config = dict(
    n_layer=17,
    d_model=224,
    norm='layernorm',
    norm_eps=1e-06,
    bias='none',
    lr_mult_down=3.0,
    doc_mask=True,
)
Each number is 500 + 40 x the weight over its row's rms, rounded and kept within 0 to 999. Layers, rows and columns count from 0. Numbers have three digits each. The size before them is the row's rms in percent of the matrix's.

# gate: layer 4 MLP gate, 448x224, rms 0.159, rows 178-196, columns 0-111
# up: layer 4 MLP up, 448x224, rms 0.158, rows 178-196, columns 0-111
# down: layer 4 MLP down (transposed), 448x224, rms 0.221, rows 178-195, columns 0-111
gate178 096:529512482534476521467549483466570537508540499506555469448492544499526463501468536556583516537475555566491495531553498515432419425495490512415480543523420472472514530495411499471528466491567504530491509503526403534487524436493442423538487513528572495552386488514566461471530466498477434423474441502454487531465500471508492520533516550504
up178 099:522512488468485451504417551593453568509554445606452469489454455505458500506539513498421477464568521478568479497456486453473558512490473526520490534521526524534543478489504476527453486548500478538555500503459544438517461525558492539477505506389484503492484560596530561494520498501450600539515495427555480418490463471508548448474509472539
down178 110:518477515556470484412530524484453500531490421596483494479566463432544490486598485461400483476483470490535548362507497527528564497488503498492537519516572542553489393463562500498486499539544426513570535517538521472475457507519411514460504523459415411478525564522495550514471500469448497538523507494537550490460526490547480456462516518452
gate179 113:526482542553542472482523489597535500493507489519496508498446488516544578505527526580528500525433487520481459474455525423448497496443481493485541554513451485540597443535544426469441428482457462421488505530455530520502569454504556519520458505517409547504505460533488507514456528422526467444454551497490460503472572473562555472503514588488
up179 116:462508518559545504487583462494500489520527528483502580582403547475487463490510458488455449507495561434483558502532502586470510536394520538458536491483509483502491495464527481547425489588556523525544564481538499435547478530545485529491586555454553479515516480445470537451515487461591491543488495598487527578525554510538531490486544497462
down179 111:462407445472494466483530471494542540478508476501469586513501481471478516468461448499496416444495583486480506517485481558535515467422502502550544441455560525489475485399487479573532512527573488528555498515522482509535499542491503553524506589523635542476553560450521497556525498528511452547477467584529546544525471485459540517485444485445
gate180 081:514514474473473538557536420408511482454499501556569435482529459455566502498514443526472496525555513430514386513430515448576476493510506472540573454485564498464523506498519447528515518464495512484492485537540524509553511531540494519495517435441557483485515450556482468459434475423476495429471476530503532451482483493445537504478443486447
up180 081:497515479471543501524538432434458562507389540559581427497548541466517505484504468465488454563474506473497461474458528415487512543517514473503495516466549487471533480483463440526493510461460501508488506574516571474567513519558547551466448407492520477504518504512496542588413495449480501493499513534506504443475495451515515455495441536523
down180 081:531552539524493503474463504476462501477513506558477549478495454505475427490483456509496460528539520559470502487501479526496549546484504499531471478475542526473559481449466491538469456537475549459492481506539453482513431578456535432464521607504542489486467562490523567472606411505512471513511525482517487491412398537513514470486506478488
gate181 063:500529593438559574553517457517548480523470510481454601492517500561478490416458485440520504493467533552475530547575466485550530521439535447477530460473602563580507487474489524529494518453481469474532455563529468420450501466541520477501517534499505454504490541490543487555449536475477517544486570531520513446507419474501508512471477527531
up181 064:501459444585435428485486539498452485452526488512523448470494495415493554594535510567485519500539497491496488476468564486484469541587452538527495529471400471478469480527514518479500463583499497530477523455483493557528500526471500539488496465510523531511518453499457476482555475516473521489462431475450521479462572536523471464485553479484
down181 068:485523438502484494449502461483498575516454481505502458434509525497606505476476474578458451544574447541524526496488508572449549516514511571546504541503462461504451505376574525441558505529480538491484533561557459488475494473500514605471437542478535518552479561502514431508555498405442451514469503476507470501476504561399511506508525512481
gate182 098:477475477577494484490420425597469547470486498528539520502543468455482545529503418476548558445489527515464554531546437470483511429470525537483521487448414499590504559459477468523482551468531444522442533462543446527446551458487527538449484491544530453567534547546610435457494521492477467465540465465450507543499485513544493446495515579483
up182 098:507527488468507495471551588454545410466548544546469505500496485538523476471475532526472417551502513592528510502478551522554480534534527467532505531540577528420540466541543532502575441542468539450547489538434485538536453546489463449514498504433468500441449414470457523508507459505467456446419524488496528493534485475517482548548463403441
down182 108:487529527437538479515457433509563496480599475454523539524424457557540538469505504553476488509467478487443465505489486490493484496512434515513477479534570554504489447615471573428512500538446544485509501432455544564502484501539421509483556467512454483525409432482504503512406512441505559434457520379538452463563481549546489547555467492494
gate183 101:510445554465485471466517549529591545563540441532436506500554495543559541556471519450535541470479509478476530501556448500527473472526487474555484444510569457558470569478497508460484486511517499522517511424482472389460527495558474488533542436470481492537469570494436475488537445530511518557416525469446519552437452512427483532481553487495
up183 105:480547503536505462439541452504454538517486481499444511527428464477537540475583573429555425463537485489511556531526514504501484498468557498517493532510500505433465557501440495419551524595514437511453450522516606565497470523426496557521485535497526441497580469485444475456549473463460468451491500456513477487470415474441448468497563483470
down183 103:479574410571550477517530468455452516460499490420458567547464570482532462503535468566509500481474518516573441510492524474494494518543464504505503519507467538396505483476481500493501501509453498479486537488610530595532542482460555467511473581508477428454517550504545527479435518538490507437484532498610477510520393532535476514555472546461
gate184 086:587555429520501540499469456492500529500444509481491474448486505491475484487454552439462521451476527506515495480534529528493511490531530527521511498485480477551492556460482498430516506478505461441449444533563430463476557524482554557465497527500519569509490471503444483569435472495501426479522527468385546543564482516521476458504461520514
up184 082:471469509463473391457547523568458413532530467559505577517522473513507579480489460500504487551513508508494507497470502497548511502491458462451485508468484472470520461563502558541440484522462521572516545463433541568499489485492465444527530472476512456466527537518526578398542538433436544519495526514571487437489500493458508512482568462561
down184 091:509521537497513510434502486554510488535505434485500559564582509505529456476468507559528446526504531452527491517544461485530544460557537500498439422499482502444447483437577409514538464525475507534513485492509445538518437472548473509604480501547537453571518483487461569437518491508500535519535545478555518437473559520503432513539519498529
gate185 098:462527494552478524488532442526418493518570523526527513561420464491481564564520481528505498544447455525483450443507486503498551479516497468474532490517531498461575473491482539475438507461509601450471427445448543506478516485598538497463476425545439511485559464476460541470473498453525521552509521500543517493484476429381422489480603451520
up185 097:485436510460518452483431494472599506506392505467434469421539534473521474525463512461527511562543494455502571570503515496574457470498490529507472501480472495528442565451508461517548447593542455507556511441616438476445436505506471494524534539507533425560460498508553463539512469498474499455468533427457443482450521541563584488477382556499
down185 106:418562465499602499461470520491503506521502441551480473439526493516472519483458487437521466474406457471474547514458518464528486530521495504438488511452572469485484488455518544462486455518540536500437428453542522531555538446515486526489457486507529487487512500531522489497475494546528541488568516455437614529527560482616532519465488580549
gate186 095:468496490497512534457468424551548538570598506512563493490548488479519517543415492461529469557488552517501493521513553438512518496398499460495518458531472515515511529488476502526491483462556521436511473513422484500525551551460515566474507597509511592516536558395565491562498541499495529474447591486426509432458491438426495515482533489416
up186 098:489485447509530485472441475544559489531550497496526501508527491438445549534446468481548425499506543572500494473543584484512521531455519425466514515486450525466499521432478489562532471502566522509565495484395523496537486551426473571443477544487502581529468589464555532558475474444503497461472562536507506513477528464432514503540483503442
down186 107:467465492495495556380528425535523503587549491510501461563577511526530480464490426469466474507529479556512515528499562512532493461498531463551527544550526421457489461506447542527518473530578529538483463600401454514517479515464446568439519544459497544485528583474474497506542492500573533490513445468536478479501472560541509523463445474481
gate187 107:447548481450567453543455512502521475496515497536456489529547530460519500500521509509530504578485489489478519465490481483556447512481554453466494522488459533595487478481482554422540549489469523512501518507538523504514419517476493491527587499469566487474536495486474538496462477452529554502494417522495476576469526469534600508488490602465
up187 099:404543501440544446517461494573503509493603523539451503449506510501468513518533508430426507525476474509474471483539412507560474500468533431449520553501487574621465503439472560492447454476477537464450548542516489532518431564510500446535528484486573546439536516518506506440500545473512580485479550569516481483526465497558541513528521468517
down187 102:528491486468546461537404424551551491452442511534454522475459509406404449529557544418446526455463508472459442517462492522483480526501503550455526555486415492540507501483474511434435510510464518499545474492567465555530485565470507462553483429474461513501449505514481518512566579494517530449469529488520410502493551473476557524499507543490
gate188 084:464436460482508505504485519482402518435522471518450507464486540472486449487547554575597567487470414537555468548450488481486517556511514493539540582535467507522412487510519440477440531479530528579504474425518536494582515514519536426468427456544534506552523552450503464569508496494573576556556496445455534499577487468475481487495509484478
up188 081:542538551485502490521485522508467498519554528511548495493398480580460546566451458518414532490523496490504489449522500511525449483505493462470483423503494497534524453479523524473523456449514497499510571522562527503441515430503430482489521513450492533516454539483455573554570535499508537511418467488549502493438530508522497500510460528478
down188 080:561485528428547526483452509485499444466487551550556519490455460534496625516453520512480532585563443461493491403535513468519509436484504479484486468553476566481502482524492464463482466500556485486470496500462490521451463464524453515485559523510526521579522429474472490564540560501507523608495492446512519497424505514513488480529469507533
gate189 090:443424478461460435491531518481494492536441442481509512516503536429495510581527576481500477514465548510490581489509461517489463472525561507479519662526541482517498540488525567480481442581497531531518450505544555518444525475471457504511495484453400471526514436561415466547534514518562503537435441470488491445496517540520478473501479518481
up189 087:498530487512598536525478491490511510489502483556504484435467517514540458480416459491482485489458495506470431541529476491553526452431480444507397481550530465490455420472523438559593527480498451539522568520484460500503443539492512567529462539536527447511477459412478493433532514518460481479504462521492513482538541492484477470515565498490
down189 091:518430483506498479516513516528458460512430508443540543499498449473527539496608514464522535554508490540587562394483420562486503497444515542526528542522486528499554530480513483446446513537521555521576500499528509495488493395447530463515543449501491577433476515526498526434501484535499581528482523536528470529497509465536522488430518471513
gate190 103:457511496561517541547493476433537454546445562563500453503533523485476471554484475517498525531552447483547510506485454509523498511474449533474466459443535531477551511465464534487463479464529438506510466483461566563474476500455601465453428516505537488589471467514432526584507527453515483482507453494541518437468467549543437473495488490422
up190 099:460496499410499524412507520523529530498506462420527547470513393474504535453516503407512514494439564490483538464497558496505509495550506488559571566492469467477524460503504465488540546487469506450526514488467373494571556488517440487531514461519436517472472475486582504437519428475517515514482518499512503587508528471474588544520508483577
down190 108:509463517452452535515543439541488507469491413459552538492552475489495566451444528493577462571475470500443467468466535473519468528510514440465543512514519483510444468514474443468514390472422589493518490403546404400519519385532463493520502451488419545524459465510550486461516530567513519548479507500472507516527520494486510462582556505502
gate191 098:544445475428507489551434496416502448431406514544534517460505502552472437516439552511459508476564448497540520514512468484507564544523472524555464469498462490439546528517573483498517434464529441566487457513473493488505575472470525475528582513513556516565516490447548501509513472512510541499551456504544475480500471467504444471528450413458
up191 103:488502451527487526507557486499457543557602515453459475511492502467517529455543384483500469531431485424500466492470511505564494445469522521501518550520527437496545520491435485461492518473491467406512538560476487530472397521504516504495459493535500501437489444558421518475505526477446497516429571524478512486545518543512520480484543459515
down191 100:564449480491504499569471512456549562524491455501549548481448508450561533493502467487525523418531464557488562471464515514481491496520512603535463461472442560419467564454501545478529535448474466518476447488524481499507509538457509558511420510461574519546543459494567460448478484481465548515588536549467488516530483529546494479497499566520
gate192 104:523536453541480493602472495528564465507500598452527578535519525391502408542550502452486514451490475464497486513518406422487497462480492496530565424483466520494575522501507555466552503463541475515528441489437528536523489606446482470520501530457517514452482493554494495502526394521463476492535454481474499504491595507436493541500490465491
up192 109:479410568496524464397557531523444498511493448520467442524510549564463527518435476528541538554479507546521499522491575526532537528472443541473434553511561522516514491522529459507444538525492523506499561597548465520506477364519519472442518438503452437492454509521494429480549547459427578476446479516534478515503409517544529454514489506530
down192 112:525486467489527531490440495414476494472485518514474516531453459465495523489482522472502496546488526519542500472466444542533464514453533423492518468479553528566475541516532484544480478561551576509537466472478491421457502522533481532610468500462571502509520514459557510548541433514563526499483504416510460511424545513521484482643467497479
gate193 090:453549456505485481517442536448532480468454570544475470482531490468537528526405551491524516532512474514493459505433495508458585480513490461533482463465442481498493497497515521470506529517464524512494499454471436526473569462495508491469496389491522504485504524509475450484507516547508566490579530452571513581554547467522481492502596511539
up193 099:501497566529524493511522465531507483536511453419544500518499460590507525503574512496479491471464504512480514536598515466563462481517511533453466551498528555492467515463482414525477502452517481537528436516529577466487387538511513550547491565486523521477492479500532495541517478400506424470459497504409516516510504524507540560478387418473
down193 094:445556445498479608525528494517500523520428566509497511461505499498493477512404475490493451442562482494500496522492476494453536544458528404537435544532588442584527516546503530455432512503478456515528500566528418462506551433579487436472419405489420523456491485519526519455519499504464535518522496505565561435545462493460529432553553576490
gate194 110:522503483467561466471503412491491564518477560561440592495474493466537488506460479552525449515491490511534560483444504530517533510452499543523522484482451552445470496564606464497475507430450501531459406516444514521569502502524447468504466579591530466495479486538485530517492459401487573527531452542510576565481558475530398479488456500494
up194 113:507471510504466492528500496508530495475556569535503449487509489488517440472511554506469572520510531491450478509528576494494522423586484421503462452526455498528513459438401559493514529563543492486472512476538484465499504609517532505512442446510539507428455535517510529383512549509517448492465490538502532482501532500481530565527452438432
down194 116:518501485535479528539525497520440470549506485521519460489473555516507517489504446497475548580519504523481441541571574487512509410561434465542474520549542460499507513403460475461540504470494511603460549463531515424528480546453533536483480451451413469488467513525465506442482604578559420476473473431482505489500487457537503534498524460473
gate195 109:503493461559525504530557541497485473513477533521529429467543476449487515541545497442550502532440445458489466480516513501426459531517477489457593423438505509469448531479475538476479507491482522483500445385394456484452510451498506541439505472505509485504463474502537572431494511541501510530468533478481554497528469518510540505467496516492
up195 102:458506443513521459522524498507479524445467481520517463427559539431505546479547491486483440514474567466503534466506480519425490541496522495453489452434507482526518499521536419551487480506585537491516481448488512534468525532508496510389492483508484496438461525397554562469472554495482473548558580480480499455577496485513499539532484533546
down195 109:522485490432476545569512529535492473493452554521571471492470528435421486484544480475464568463539509472526484386548479536442484466565550521539525478388510570467476467564505554522475441537462451490504533465392502518587439482527508440522551438516510565401556462457518497483489540524488561501463423479470479484469512476514487485477516543562
gate196 098:412467486577503554522519474563542496524541525461444534481549513489501460455520538462491473510416481456504526536464515485488444549514512448493460514550456470452484459459505517480514521540565481492530471597532542476489503480528483532541471467449500477441509451463496528461501462455485527508481468450552541499491510616501496558523471505425
up196 093:553535511532453486562499502505521516461458442537528533556426524475496570544545518548496533546580534568506531489604541483528516494507441502459487475471501490484515558469551501548513479503389454477471499520455451444468525504436493504523481523490495508487412605491486533555459466543511497570451518548446522517500501405464478486504524450490